config.toml
n_layer = 8
d_model = 768
n_head = 6
n_kv_head = 6
head_dim = 128
d_mlp = 3072
vocab_size = 16384
activation = "gelu"
norm = "layernorm"
norm_place = "pre"
norm_eps = 1e-05
positions = "learned"
qk_norm = false
attn_scale = 0.0884
bias = "none"
tie_embeddings = true
parallel_block = false
init = "normal"
init_std_qkv = 0.0227
init_std_o = 0.00569
init_std_up = 0.0227
init_std_down = 0.00569
optimizer = "soap_variant"
lr = 0.00224
beta1 = 0.95
beta2 = 0.95
weight_decay = 0.072
lr_head = 0.0045
warmup_steps = 200
schedule = "wsd"
decay_fraction = 0.733
decay_shape = "linear"
final_lr_fraction = 0.02
batch_tokens = [65536, 131072, 196608]
seq_len = 1024
doc_mask = true
train_tokens = 625000000
steps = 4771
dataset = "wikipedia_en"
Each number is 500 + 50 x the weight over its row's rms, rounded and kept within 0 to 999. Layers, rows and columns count from 0. Numbers have three digits each. The size before them is the row's rms in percent of the matrix's.

# layer 3 attention key, 768x768, rms 0.082, rows 182-218, columns 192-383
094:567546396522501590531426540566481437450540475538443431539532642588494410476549503560491553586528442569502483488496573498475541581521547531522567454440520473501455418540525552521551459522511524552458605452559547518476624483432498461534538520378537516467583512528473472560501525592513465457617457519532586342495438455465527476546494490494539463435538429521503403420530562512497482500517503449565490561551529533441439489534477571492423467414510563466426421564483524500490409506512384416568452462495533513592469548442532401480557512532492613562458461482467519547631567511505497507
094:473559500509415563513458560550467570472506415445515581484452492549519541604513512542556592473483445548600516612484522489488509507574405490523521509572446500455521434390448397504543532472516503540571502508429483498493573536435544408518436495488486568565494416557531552503522553554506446490456537543528558577534480563568464449514546497557493522462439388428496488504455458411511491529495429572500483535482501497483500460482453462456591610436414447475543558479465472443507539525497479506429364531479577479495517516529558420502554487525593399567497484556489547419434527531598548481
093:497463563511407457439521458514515555508400477470500488436443554502495398653448582447500439547563468467511438458603531478611565574546536524516492531583469477643553540483491560556461536487542553473485523460512520459579545498414455537543475442494404479572437505552482537518575555498520515479649468519480519480495451440399405489571473487502474429513452503660479524447414497536528500485527526485442496494460568542371527513520535502504377477476564489487539498499520453529575547530567465551550526414488545621482516522543460450432465557532497478535520559452458522505569508556488544552
099:608523479492523520568553433559506462512512513537527470522535516430465435373476530422560587462532482564514500511373525502508546522535495499503507572344553613456412517504568451416490605559407557491545475571516428449548544527504499533449515495576455464509542604610482419530406503518456452494483532546444429471555431470522491480455426484471516608533391521501454569515508517455485543513474531548582529509529576495430495444449522437512501531515579552534431536479513566537601542466502526512595507625495506620453395499538477580447535511434574534516395484491529492551477457467491522493
090:527501573482491499369553489501458562405450532420415458568400527452518410620529500537521423477500479585457478468462547529497513471491535571497526517540576565540547431522550509529534533445432424475561495499469522608507564528462597439410513537494498575480618541456481495518580497477431468505579501472453451524529486459434487456549540445541536545476581453426558540533527442515502536527426533536450476606532468490553529457556430587506545520541478427449449542494506513453456461439532463556521535468506586472518468468554533462609400488538498478572502568458426457506498377593476551504
100:549487485476448373411558461524462530538510509531533442502457506476506469418510494450474546515460545525419524454491445537562621493558587521442491536610498512554570493513468513573467514436520500528574466531540558433505541525488565467498609530514621514479453373464488504433462510508485476508483463535515448487439506480597546472524483547535548432499470527514459455377445466561392527475525573478449463500489458501479481408520503489496491469607551511500464507488486586513474387534425490437525509504526485509410519442514515503473491456425553477450479475447552521498486437519510532588
098:487481415388534526506463506502487465433561531574507462519517453447454526425480537540456574530452518591558515539489493416442452589483572501506492529424514458455496494457486472564425537478549516547623540445482484393520542521499425429523464525452493552479626570517538548470522409466465463452560445474444502463563467496486508519481516484462543502501437534527452481596546463485474499519414429543501477542557570424398455522451474492496574437458553482486608431505445620526552540482387487447467529573595500546437567533552474436490575550580481534484539582490565449440402494486457560469
096:483534446470423481483551461583525462515448551546428383585477484437489534474506564470486486539535556460478563440533442448536483555488497457471401538479428521512529541384546539462500555520486407592427482469512441457460542501516464525472462530457526394556583444409514585390441514441465528567505438520519560553525543500518456555521417477446513474432569512483493548511425574462456505418540526534515489471514515565604452474418444572438492453486558446525456507551491613505485498509506511420529450533433416490635516539413620431597503515521537485493434531493405416533524490499438576578
096:544491474461421584552568602522501402437540489525436526454499483505466519570498569548511534520488412464497444585514457470502436499511484439511527563523589564479561503461523462446616461491540525411562452409463442506555578564552501566511574529526540547546455515380507564482463496547485499461510506419507453545483409486524497538599529482469553452463549472592464476561471456439565444440454474436508382495477438541471407400533496542569510527556434557504558503463589422501515579469511506589526508484511426527392573467497440460581499434542527436477536459498566572555468509521454538484
097:557441472618541543468580426432559499495456440430417436545528439500456542481592578457547507469483483487532454472415497460431487492584548575593520493424514500462475614515496447489436426559503541492543488516538351608498433499521534501536600422417506551489419427479481577486600468559407537504459530514505509388534482508481557410408484518538491438461397531377436573489545512519530509567491432471559452488518510496474418475456485470391413509533449422405440486562482463497506540472499521572525481497547477468464496459466540471565538516459419534556446513478513439526541578415456518493
097:563535478387400476523514493419419475513447545437517501486507424495493436541439527496556440536466500557387563507512505503486622532486506373541520551453503451458417536440538481484494484465466482495430438525492384534475587502487469565443452576493525345491540580432569504552533475528454480529521544538539508525462514606430410484527529509527543534454605557472488572563525567500458514513471528594451520513490522462586591438507449555513466574499654493537502597429569555485503490526449491525504388582460425506550420541552469522485540462601536493451498368507555521574426497526564480460
097:597542431631448524531600498432501472415516568482425503473517562481459383507392525560508581550518568522504446509502604446453527479461500604531469477535554500463492558514554492591523529443584325521429462467575434405431469564547506546435471557482524466548551555500556558491514499479601497509532480484490411482575559449516534504471458522482386396472563488467575496586429496385522471548461509593453452472537444537473432534554574530537475556492388567524453504512488493476533463453541561477480536570539458565507540492489454436534522510470548465442383542469468442471554526562471541459
097:462588526514469476549527521552472576432563444547472457364560450423524458529548456558405524567395517533474455447453465537545549524561623472515486503507486559412432501511573479503521506530464546559484429439530530535456476383457531491474533474528509518503493515543484479568400589616496484493428528494526435497451574525470516424457468510498579549498453500537484482458492533492426460519490516464524586469474423433602417533536491506377410502457441388537501490454489548478538563434454470545571555527413535476442418539451491450512473504437499538507526405557569494430524456465537502564
093:494599471463492522504558381468388488479467455533499430558453487478534556505473548466457385502521547547541439481544545455509500420456443486533534539573483582468506554505468525519526462490574421516517497567550527586428505488541582532494471509476439517441510462392426459479627455519412494528484501461556407517398529419486424602480506474542565535476562445402392439495475532470558474486523516453420530441506541510414486418515405614545534510435525535488499513491547508497563530512367553529490469563514589493540469489498467541539534519502433492529495444524435489461456439489449545397
095:547465470522494580550524544491479524548471438523524528546496477542513548554495538445452496547561460503503513463465469448417512553502499445580451551452424468506568512528527437477575564538576479489441428484473429521468404473415450462456512486481450444500392554437504427454496558515401526437486409524544581429520448520586492470555442424475534471503583560477538509544471608475530428506584539522424504469568523490475516457547517563567519524483458467533504531347544428566499459544445484449432463551470544428475403460571460516546498545573465594551471522460592627473547501555555487561
096:484471464561495514433534488506589433521434428430445530435439535524490513505366462557537491552527512503502416504546482501476566590388459598536472539505507554490461446464446477473526525491538507544525424478511430522514563377487478601534535557399457456478463450519499521529440566521420407532432474570504458597495491428482551486516489453516376489494439470496520553461490486469519456529469511472525642504560451555486430496503461565490573481534557511449482463457407531505565533469534527448559568602538530597432502508508461566558401553483541540474514486504513491554490364461591403570
095:521514456445469483460506483477488502490491493539565481495567413461444377474552494544520464555520522514411508526350449441587515538524626455545544488418528476454478560482489523536521483444571555521561476501480503458526497400469495491510569472551480570504544517547527464562567471471463603535499509504551500485497397474486436490525486463482387566438497429462519500469513429401478543503433585531479480549562558460502492527473441536408456487535511523422539426535424450462556478582589535457483465485460578427520548488460590527498460522613484533443495412527514466523499429471546511341
096:426510568480492503438503559450460527499476547613473435526495549450465476444493506518556520441544500632533490571597501419503540473488502529474459525562430595506498570561429528568513459412496463515518511538498461481571478448567565437477449445570567400553474554568490527442480523517462472475455527451623471476392626515426441532426410504532482536549476506511446519481557511547471473466592583530478493498468463506523514510473569492511469475501445524453562455479410444518473519537440457506485481546553438447491515603487450594564516506453478452436521406555484472402555476489534432455
097:511501514576562472500526510445537400492457482431509451557444519544546561495431468502464509406532547438501544529494421509399497508506553463407505536534467501429558494494450505534504532534560467506541448542563461481514454527440525480486495591563521527446539477496506482485520509517461501612501451572555498539478605564455492542506496494473589409471569481559422493572555396470532558525475476599426397523495446541555487507517504443582454443498516545555530516435471559500540432535510446378503447443453564551444590512421447390522519548516556517522492439516622452426381542464458541574
094:583503543542494433477563450556541539392491563476543607454513548450499499501490546548484497550559474422516519447551512468540463520552526449519452617493462554501505438455512458500604453545513524435438481502464625544512552433489516519413490501448539581572486514487393513463525596510490496495539515385496556538527537546471499601549490518502563496490527483454532556525525485528462522492361508507423491511477485514485527457525546535469433541508460410471494557455531546496444488496524527451471453536489469580550473452443495506448514455449461550536612486426452540541532479580530547448
096:511547483497348425513503632511421466427505465471498509536565516518511502509529426514507492466511498527464507534532558489543431539542442382559559456535504488551494482568607476606489570479500508537453513571557498487486487554496548480493525573585460514475478590400432522417566516466445636550541493545494584501436499461456492554467410479561434484502571466521497595477452483547550428511475431522520495581469448533509525455487466424507466545469531500501486510513451566498593493519524503567561516547447607427467453517504618530604527517501489497449501434452543515500450543538495525499
099:497508528508438347525491413467480424441555455619519511502535524479540502537415542483515569521416519464447551453443515531585496570601499400524425440579470486539427583531457564524461452491530519579501454529381528470401487511467483489442463368511576488489488493530431530504495515433564511467547546495524513464574515513455474407419501431512525453459529489502461540523446473467487510440472467442482402555555570440417562455548543519579487441637584503458396522621523564417471537508579470481539408464497469452523427543423626538464521511451452595548517489532464434535529512487521506592
093:423552475592521588522518399550499492481500440452436570554376531537482383556466418521481520468493575450486497505513519456537473469399457461511421578481500565453544549518421475487468602449490454580553512460487447439491480509419594570460548536543490520503497404411431558523565379438587482401506450556536423453542454568491489544459459521555462439503431481556497515418467499547493492462508459502574492382515432539482494520437518474453529551559503536512504470547431569492513483459486493535581576443580479501484491557496511453440540509541548516524468408517464519532460500483511459497
098:512451468463497626490551503409545539519457584474418559478547463457435494459644518484457476563484549422468592539500465511554481542572451509561507488536466510425478411420514505473520588457500483373508493534534455570530552590546489464521472535563573533506493486559573490531547433429490475526536476535448481457510522508476503518571508527459448570533551578434477570522518456572516525510472625518523544527529516520494520582532476454549523495622507519570412433523460484435517486509561537496466547452444553533575502517439500452466504646456442418508555471643440461473510464521470501525
091:526466396530530508455522473491543486429498570492485500480449489433483550544519546536520473496420484534505480422531470513476494499495451498544503584558507411438535523526543500478496398474511507537519424432577439524527391586545465568526461581451561631494533466472475505581523516410420538593514574426525574468471610527397477496469488474493513535454461475561433537541410392481489536531483506484504491533497473475523438528513531573442500536567517480506507575551518489532568577496524513523547498585457414587398513431512582533544458568497599533449524458497442427549425530510523482471
095:513531533532454583564527395580493452499549430606484474469524515517536465575560570477483555512521518509536483546460599473461486439575537485495427463524484524384538493495652629432420465521540431555458438513536490474507560532565523535556514572521490450487540504513536482553433575446474532484486569504463568490582508413529506526459452576482628487536472563528500490568472553468518503504480576649560464515506614440506431486487444499547581515509499510540444482525499501381552504533525544513509408431541531523489505500495424516502541556518452444476464447512432592519467555447477678513
091:517400464535620440550554597623538530472549535594436492537401509488429492504546526521544572440496530533537584434479457502542490505464478500491522512484460564391568357513483538533505466513523538469563464538457455402481524476507469493565526546544521469484558519515490459554469444515464549455513452467539456470563478523497488438495482535550557479487463508494491489471498514465532563465487500461379498527504538507480494526522488521422495466557475537513467478536452524473581507581586561515457549552562491547542506528556476518399552561541460452442533400471499442545590577499523580489
092:545525451428473524502608467543519576490474486533555437441563486471479505531467468509508492495549475527495509505498455434534541459506519429405500509470519517510431514470504424489491525601494468513533505489562431571501507591468389494434469475481426565552404535466520469580512491516552540594470498595503456498480463526540499513524481522501486494536505522464547464497439594452490475521501501471510472436506478475506503451520531536398436499463508524454354471465421499474581511530534461444520550494511416591422499550543481457467392569532521640449465526492535562493499570469505529488
091:466465524482541567442426521434478483514416514499491441491501422430467477436407490469425492502505526532479512458460548496494452480559422434461533521482442467498602511583558510496542531454505531480528486450470550537535459530505508538478523504526508626509517478508546541462512516492504522511510512513522508640418510472563495525385486521497510536514527550589434589552570585400516472535545505514520462494485536509513502500567518446478514450429524530496534574437473517517660489474526496608451424547417498455563518387465583533527468560477448529446568449483458541552523480469559542395
092:498532463472475497387580437502487510519558424570465477527539492484536463524466585549396441466587541511513522462555616538513528455532441521480561550436404515482581482475550408478480598538499501504491533472481457528524408530478411485479466497449407555525505525485487466492515434465495595564505522467458533426594456495489541523421523528504399470500517499441480514571489497489583482422563472515556554519504538492460513490528495495482443500501534573605506461545501547538552383528523500468571489482521587480407499494531440464530503494564557549506405464467546527464452526505565515513
097:506497481590466512536513344547486454496530421484539402505468535531468505483588499550618476449498552555576485465519498482502557519573552516447464510497540460558509559501443448530505518530541501531499531456512514520487485456465437414508628476555458566560517564511521559508397506569573477555395511557544519498468447546386574568490489509534424459538445577397622444603471473484540489511504541535493539484565492454500587455532422456496451548576493539434475453514531544625415548525450435555472540398393429523511431542441416489545470458586491480476527493528503493472524452449477472524
099:509414477469530527463542498512465417538506520466442470592475497506568467462470504465562475479571544502515517498494485453503505546442562493468512550572406537505471453605473481500389494460540553467504474542451463438567530509462602594476469548551496523512568488497461493546496508530566529534503428496504485504475338622515528474500576572513463627512595526499473551480535563446495448455439474522440481519470555415556612585511503335551504515571504487577534426478578472580465573510453479509634506537551575525529351516489448495511611536547570477483460485574408425542459489538487523529
093:446468472550548513464572457547468464509433600497463489549454565489429536527480460500464487558516595482589514463439500480469556445544553599537442507506511501475553550512514524525556519532496544498540465466496492536437564571528507505512472502447535462455589591473541476489523496554444522444583516542585557523463463415454624484574494521481471515518585543540536435447485394578542493470447573514519448541484447492560503470532495506461465592533389461505499496525542547464492495518534540539538504537506521551454502468504512475406441589494436560490479530539551470496489587561542480516
096:468546524523507448505384562593538471522478540490526522496491485700498514525496459470448493587478471489530519467442527529487593538521540558581510441474455471518498489418431446550582527486490438461533519485506500475450507552526429515521475557523566455492463527545498634498381445539402528485529546518493473524424527507504449501495521559497522485514465600494463537413482487463508535543510481469491480568591452525454525504558499510468494465417399504463511477487477400468475522447575446523465397553437488426533489496518452485543419527589507480505427420448492453517545484569625387473
098:596452510522389503568527560499470491530560501605525418496535535411479545507480478417523485528523511480436496544474458499480471442523580521503550462539498559535480473391573570501514489456522514524567429468519475501497449553509524526594544536552592508507571483453481405514502474457447493488508522477522516509507454555450575613533525493540548611464522471488442461473633448594447478465457508550430485514556486536487488518539494536460495432465468581546507474503451459414407466548449528502503589581550553560513549538467496409436539533475513537540483548490490510573444586604515539541
092:476531578416513477500489432587503555471477558463543554524472499418506559522517474460535546531500549513510466481533545428522435428661587574565405516406544532530555566480430602514495485419466531496477525485487585560516487536478524571493471440565523503450475508505538557497456505490561553489489413497462510635548529451458533516527393528477445465493476536431507494473501480464490546481488437520584553406479507545583635433512452478469495507466485554463529543484511562413527543567479603528516470572438573480571481415524538441559559596508554562516512548463519471411557503418530526468
091:497387506547515498603514455514555460476566489577537549435425515548526548483601409483563526578627497524553557583424487554407505471495523517593473507441478466491607579499459479411620502451545466377483502458499477448412556487479498552482542464589507498482575485493349552547652491554575492450475514473494500568487549479498488556522426444485475483494510502541530461447586540476549479391495449446427542506538459467579473531617491479496551494373593601605517501454488456504507494494539469546577479418486477502524513490471458546462411538550455554532552601543478599549476507398434533559
# layer 3 attention query, 768x768, rms 0.087, rows 183-218, columns 192-383
090:449513517469480421444569415506520508644436419468510469439564527526511509494500435455475493513578504514415449490569550507603426498544461490532508544536540513540482446506521585434519505491464477497477578524528552582538440526543571446534492544447474425516523577451596464538508490530685461493425459451472389455579452592450484429507604518477507486443552510555484474503552509586521494495486529402546485498541518536516543401399570533487560430509368542578551477570465524413527454503514422513550473485495496466559445518454474544527518562503465543484473508500483529477434596413483432421
091:480506419530577498504369502629472539453510523512508373464453468412472495515571505549564437563477499533432488439511439438449512497516504557465487435593436447515580547633456546490495612506509421423519516559475540418547512491480503586534459546543444503548519493584449502508442465441565559475505526487463568492554511424534433418490378491503551419591474439437424537465540454521488457527485553507412528495556482492425466544496462419522493456480472438551520478468513510591532471391529627462483478509482470449564498537422559550476560527477402492492483468503491573536489522429533436530
095:501534413532581540396453549610483495514490472457508479498485458472538516465603505497482445478509452548507562593533608514455572489520565521529439532529501501583530462543535429484565533532487477516556409539453464518475468431468473549485523534489506553542358583534501507435542490504498519519540543446517452500410424554565465531479458501524552509427508558471429488382471479479515583479424528449517528531558519575486511525487469567563489478467469538542513577490578537456534451476486486634456454402630498540497620570556452470463506570480513560480488526308563417500519497484451556549
087:387483443547459565538526466483482515522509492501508503527543489491536499410505461473459575514575539515550426503517480397465502550448537499487373518561476539557474486567481578491486468533586477505479554514525479502505508435443571425474481561435592674529534522522613551518526454526536481532508557490484433532511466504567497525573484503482507473550505427485390488469435549550534533546576474547499487460505443498506585543521531474445546446451440463453536532449466431531555449518581454467525626491533539491536532548518613550422495452544512511501517502509525454435569587578429442515
099:427518533501575428534514538563422510465526487464482483526535524462542565503442471499593531655479537440546507543474503551522506532457510506468498538439625484488507491517515450493466577528426569498588575475511502519435520465452551508398511505507443612523495534538475476502404518509514553428504500382433495572484572423510488419442536536587402489488546495626481526476429607502486480484575534456489512401474433512537456598513560481530395493434463634540538496514578573535476525511531576476424361488390508591494492496536515488523406494521501480471483447468589482437497544388513522536
091:540544487519529480507483545521562499543502515440522451484562615539514480535503559531565361545421438515459532610514503471526509523528583535476432522511501551484496500477540478400528543471483457504400432495459519524507547500469476394498466489542476493544592617535466429505423411517585463484520447446435532460475455399517489575516525543452523486421518600468483487536543480570474502503533524551507541507548493580542401528505482537527511503513428435398490423503527537520491527609516433430463445464565491531520550517440586494541378504466455542456538498474629408457563498538525495447
094:471530538593556589574526575568436391497497484637533492422459536599525509527557595500484509511475447458512426544607513562495436588540462478552513539441601448522576577517557514463496535517525548501550539402428587469515518464494569527553499377515558502437427465540394516524530476551488409414470516502414504505544507535366589477597504400447574479535490449560420508518530423485506543570550507507537486555558510514501440431402515434475595440452525534460453573475494518488478516533462484471524535556482526536394538561570515488555468540480474615571480523495540604457393435465447545520
093:448522493531460445482555461501550616596445473541538494511517469564654534556522534417541372488393456539548516546458453508396494521536457553479499521486552518500451521500490437502509488496457555439516447607484533481430432442468421410481467410475565479540519551393486534510426468528511547444490486479508539478503437509575552540466480518545515532542542546477524484454448575517496637387502543462470544454427500580536433561481527472510468535485524551526371560510453483429486479509557501541499386504502492520524494546567567431477531581496517472589387436464500473459381518468508561479
093:558578555520464524470435498459520532569508451479469488462485457500482533462571467562428507545503604572569577526520549505481557498532540497575551463362502514537498485447467551458489483489455498447502479492516490417443569501494446481495455577513482546490539532473532572490537567546495497554587466470470462546489444542470522492462496447564512445422478525433560418439498523457478489514518505478406520467681548493548338528517516517519489563425525557430567572475547480430521490557562544541492565448599404490522491427509505509433526511466435491527538519457496528502418500516481434562
093:491521491453456498482495466503511448514643438538548488445554501448479539599448552508528433553504420550427458495461445491458489506533436482536485502457505533586512488473518529494512457476495495507477541558567503441415456556508405459426514460614554543502510560437510533483576523586397450496426570417520568494455513515625551638450537418446526451429509440508552565472541525553481564514456492510547446510535501560469463485566527462344415447502632595426450508556429510514481568556490560440418523479479535459419579516475504534446401478507621577421390486516561546509474510451464480515
093:624488417555508547596452472475561509526448535540500518542535517513630444563509530578513469463535465507549499554457420491478529546521479423622565471508489513573483477474529497476634567501506558485492479422494535513471569497457554462492517571517523487570507505508469504573522459434445451492455491514525534550553470510459525453474470475592505500518498527398479543516471573482588652459450453424473464581515494501425451552462412540491533473572486487524560432403521448524570413544424524502498517443530413536576475501479456479564508440526493582522587479431503544500433528402598535546
094:519435525566571532460490533520468493487531634463513507536496534389406450471487483542545502522440556470465561425533522595524511488508437504478479423512425504600441421414429502447500452477521435554428538498537516537483384588543574499502513487470446538569445492467524559532512522465457466518523513606494503506509614516496518464496539565432504449461507575500532449594505496462546518571497575466586425502462513423587424491487468509483485610511506517518500474492529477484573488461586512528471442439357437520559561559433501505391510533414444484444517489571540562564377480412511476589
094:460510551485479516442541432516553438492466454507549496538510504453632493475509539432543576504562455548558474552530575516472519413478535592428558535615506575511490496526461553391550572666442447465527476466514592455503536533579470554445508455494569500580508409532524536512413446474439446565558570535581534552518528451548503474478557485437483532534516473470535517527491542598518515508544497563574540534530517514489477522466561524543552523470371530543600512418529461546487541435528459509506495572522500485537443499613458416464605691399437546460602513494429563525570563473552513460
092:465556514488542440558578466467526457443501596425501446534482558528508487508458545522443487487431624473437415559490510495499459419509479575402563524478520524479531461446515548384539464454478564527446608449547458433489471543566484481492487480491562449442432549491528513521454396535588488485476534446562454531516577532519467553471596461434512485555487506479529573403447428561490553427433449455595462472465489622484546544513429543517487416540472520569467525510582539460476454525517560553514588523424508473541494518588512443490576520463482533525451545481495560532470483489575477514
093:522329445407485511435485405489444569598521443495573552578477554587504369391543495445519549531492479659476580506448419530491491434416441554531488517543491424561529480516468454500464460428611474456521478471474543494488473477574603557485503540492409505514520510605384509441526548494554493441416537427382561475373554437474512444438479482382534578486428477551493521432484525521512559475443505543492566578502496521457573453387514476577500534479477470519570476558496474520467572472547488493513406441461473428484461460503513477486486454535571503560480463476470382623502558509493535510
091:532454529577476446450636500578501497454408542519563498498502474545446540540521450409539488569451521540543605561464527481436545523509467468483511491424529515500539456568541556527489486518460452538507453497455406559513590443462476494428490501559352440549401455345509454471522487577496580486484523527507468425565456431419426485557515489630647560485498435482450529463561427491538486516446485510556459501480464484421551507429541534551465523497436436563492607484526503488544499473521486536529486452443575545474490563554582407471525479522566454439458453576475524510455532471550492473
091:556420443500547512399432501482432498539468503491478487490496479462467571489506512445560400462496458511417605431457511519519447446553492568470534551510480571471497512481483487467468449581652461430454480494460506557535560547552463599501523541553471463529615483484522474531412490509487561494468507499520512504465537592520481391540498502511455504506550413516463427538464598531540549496446521531514435471492484514491482474474615567520507511507482583516599517461546512544355544413437537554491558562401476531459570534547496498474504478500477551455490491587468442550609561562479497489
092:548556454453418501430465432459501416463476527525434463434512478523464504560513459459494410489508403433532485485492481528532502469477547468510445469514441531492441494490514420491581577545482521474589539475494491474456567499475494523575531473508561540477535504496537469434510514563485511505475511595613487492577447450492450452559480487479495506464362551416571450430419575463530441470485472530585491549571432479497464455474477579517496508463450505507463493471503431488570478493559531544497550520477560555521504499512459433532501494517471519513366588453489617516480569558450594526
091:598529499429508480549572480474558471463519440593412485488533531509604503481569476553482506600517490551512467537465434511368588499514444566494519564541534479510542541542484459432469473539523501457526555466479499566487449513441532465481421500521415514491574566497486532430435470468525566547479451450515521500451365458448489558471528533397498540425571582429439533444541461438551441500556545519469611518497496505504388484442447509541511502469483551465449424456486444499461459458502537537506514458561465520449475614512494525555515450536405457518547501556554503537516447522412500489
090:525462509563492484460551409481493559493442546534498499473458362383468457500444522502418485500524510486418473491608424428460513519498523492509512518454485471385427508476505511487494529508489549513426514527429500546407548402579439473419438499480496468540440543513576496420405371497540456485485524450502504514571584442540499506567517479446551551460577415494458541445465461607423551459454443499487545628470493493482479600478492459487571436570549553529566528459504553507497471525478580563553441565473499469529584462470451420497445499475563528511545464554479506439524607533396464517
094:489519481441507504471423522489539488523517606474521387519492505462466480531521576520507510506514562476449450487554420513476464578475528538589501516495539473516535512481572519507419414559513462560556559544560572407497460402432495531486488496440556595566432565510476484496438428486547541534508503567512530578525377445435435407503342490555498515409550529499498444512492528454601530383487487551545599581546406497590435491566492470498503446527485459537523577452467544540414466578414622499443589435513477539457501460510446560498465504482580551518452474608506502566513465499462469502
093:605532577448519450443542452556530530508474543573464574546490438526494600509510551472431442475446446486501523529447435516493500480454590459426618564520454528487470510485485489419510541647564478494507407443516507425501560453535466525485478494454519531546461444505508389507468546528494453505496461503497475510548447463449475460565483545407588453473491488528520536453515496485537491441560508427461523526564539418459519555437438561526588518507498445565418544493514482492447533529602566454562502495527494547487509472493542473538443474479481375567568498625539496546437509410460550470
093:559524515557499503473558493542486554432588498564520494487504523532498486523509534507466472392503516562596522468572532502467497477517524521563472519515506512427558539558441542593519505444469518478450412474488581435526477540533535516539439562592574492555474473477523499560475390482582488476508586518494611498552514468433496446557489469471572564462428509510512471448491420380489485490522520480518497481510486599528495573428477557524442443458563585515513486440451481565444535495481426494503581526428439572516537493472492545522533496487478474475408545564459467513510552537538488482
089:509423457493421577549491471470497491504505518618456500487522463551514405547556498554528543482440441526610519514583501416504470551548447470467414598496462533528498530467577531481658620468497499449490476509510503472522470404598490564459575501573328553511473576527461416411424537460469533503523464496476519502510448617507475527461551494462464523445498447496470612489495535492506556510523473382555523573674548510380555518482494557589588520496395513460535500597473462524435470538530493443473475512509516560360550428420488576457546585505465607502441478442474469539469468517467438511
094:486582476440500414419529531527428496516494431462487484454507528556518484511497603492435472472588505488564484412510522537512575592565467474460526518537537568497533545523459558420547518490563599429490461533447367411464470505483494577481566570448514561475483555426461485498488530425486453483513538582515492439364472449480473516515543567456453480565522461459474381492529558563484546498608589360541524542522568553459504534511484472562585598454416527545433449494513546513434506588548555436465480485373549473531534538555459571462555534573469543538429470427464549545553508449423539610
091:541504498470586567438408561565470556460479443518505580484502534468420468478487477486544397481607527584444543510489410558526486482506536473532491474465439479546491584482502477532476543526615513509525563425436506514530484463518417623498486486499462493519435581494529500496497594502537490517503459522478545516437500490475499543517569573502624538467497533595517523485498490543474439479409528493550478462570522496555503408528547403465506476493468576410388409543519479530467428485420545528560523545450541492412509410408500561485433489527499415505605554534476518503495484495450508552
084:376504498535551516519594544489458439561558475613528481419503544525539454418467465414575434553492419474412456516604525604477542481478530576517501587505554491432575527527506525470569469520472693497493533469596469468522514400574496410538523499425550468545489629408515475460569503520464538410559585529514579424417464531503597545462526549498533432464521563538539488511498505504480585496437636553527501510419476487485505516423479556490496587524481464583534492514523546444606564528561459418553519517492529463540434583584464491444475469572577482514422442567553512559460459493529493544
091:486495427428514466517502435472510456485485504466471660447546489483479539571549564527492470447505483358407542495572469553478562495413497433527574505522558480528498482488406488536419518518533395518467515599514470522491407540509472485501470452571467479549479507512500502517434513547503445538520407491510514543423471461442467547519519493489577555507536555494462495480454512479422539487561427567541540494581478491539424483506437524483468472578488511477466529453532580569460576464617532438491520573515500515539463597527578528449561488543586504573369586520494514531447564532549508514
090:527533568445544536551469493483503529497388508519548433439495509520559489497534453449466544408474597522482503487429547488541479524541536409430536491540436474541516422630563465368518483512498583448525444425610512443464508509538493578448476496490519517388469491555485504522523451551549383547464493486641463505428516475457514526491422554481540527546456526532517505450487547510561546627590456463503452470584555452411467463488402551484544536597505500495446543416544518529525552448500397517505479540521452460610518477443551587489488562540501546555487394509523399416447479561452486522
096:429540512527534433541498493526475560559446498582510613417473592516493489485460440575496502530511492460404515492534419566508402523469438590464592460482554442561451504475442600566502434479467539437540474546468517455462548555559469526538475591499456543459411506508544515508492518491494545549496502457584421577626480496455594471433527553541548630490514481442423536515573494480381482517545503426558549555465450646537444529395636474560527470532544526547501551485397533509510524487651474520520526612537513457519441469501568415451508518420556552496424528500495546587548466582388456436
096:465481533513504481460561443477526563520456542507476465496434519459500532550513590612479482426518502511544500557497516453575405399603491460498367493421520542450522438478510492562474480532524374575405500527638467415531482533514481440571514427556498588501534576458600512520514461491592492545446530472555522481413439457448525538565485579511539473582433470601488448524471525537533576500501514499488530516523462500406473484570488479482542562543455582509527433533434572502485441505456415540631486617506539544504525508578532550475486542502476569574501518439526448534571478532476466427
091:583493452462487552580599526574445555492480488510505431534422478401532430486494572504542502479551473486614457437533496496510536629511431463593485515489506496616513445436530603470570492430613420475547446567544572469602441424582472478534531449544426504424556485421540514550538523507557467524535520518436529443575383562453472367516399447478522494512532545528556424501508437532487470489512606446548477484443559430453537380561502510495502442522500518513439524448428524506460484485516483473502513370460431442546392466526557489542470556537573462417447400464485487559613498450496461444
093:476498493529459524593520555566488530505545507560525465441473482544541507513470465494480445470486481420447508501500527491549532515531433470535459514471529440397519463535541459491481524551523547559542423573407503516482470452531481483479556494521511525492517489492644580498492461475563524578470585512496445486475576515550536621487514631496452559562523578557480517540542456574448468448472518547546522441458484422419443532373456448593470465565574489454511598501437616527474482489504469560456518557544563546490436602490418472490485536448524547390465444551466531533426533556544445447
092:573447437490523524493492455530502551441575441569584523480569515585458442571470493541513511492509469537536453518417437460454470573333586486464549457472489440548542477393520484511537420556520492513499497516463509535399541441505556494428473492507494485539469533457441471482581507540517525481429453532468584491454478482494476470479466511455453510515563525514516564452482478485470468444450516549630469505494563529492603490511499481506359559490538480478433509602506468552432478487460554589553489554522586502499450513498542485483508582563428488515510542389528544469435527595544455503
095:543395536499565511457504467425491428557501494522437486482473507393457503466524447487520525451458458557502507521420519565352471460462548506402499412458445488597496630373534515418452428529528572444481551514442484566499503518536484530488491529567469513574455450485502489563465456528479478519465418565508546396558531452556524425568542536514519487473541498463442507592430452476482410539501483445495511602459445409577440466571559454512447441476527473526529437558618463515436513527419439499500503438561432471379470511502569523507503488498499565470493504588539478491579409437539521525
087:488491523510419455412446520510469528484439470560468420484568501450502497593515406465366499408510540495500500471628467435513516407513540555487555479490447497520437551493439538569556568498506459640527536605580517504493544572424452510469501488444509553585528442533485506621454491616474433422457423526520453435518524496470501585444547486487487539448518452580464467606384501527483420501543492511508577566449578462470504578510524483565450514526462509552441531548450548430502533414537534538535510435480536562502543552455500449471517591527468539489498503469453537500503407575466564549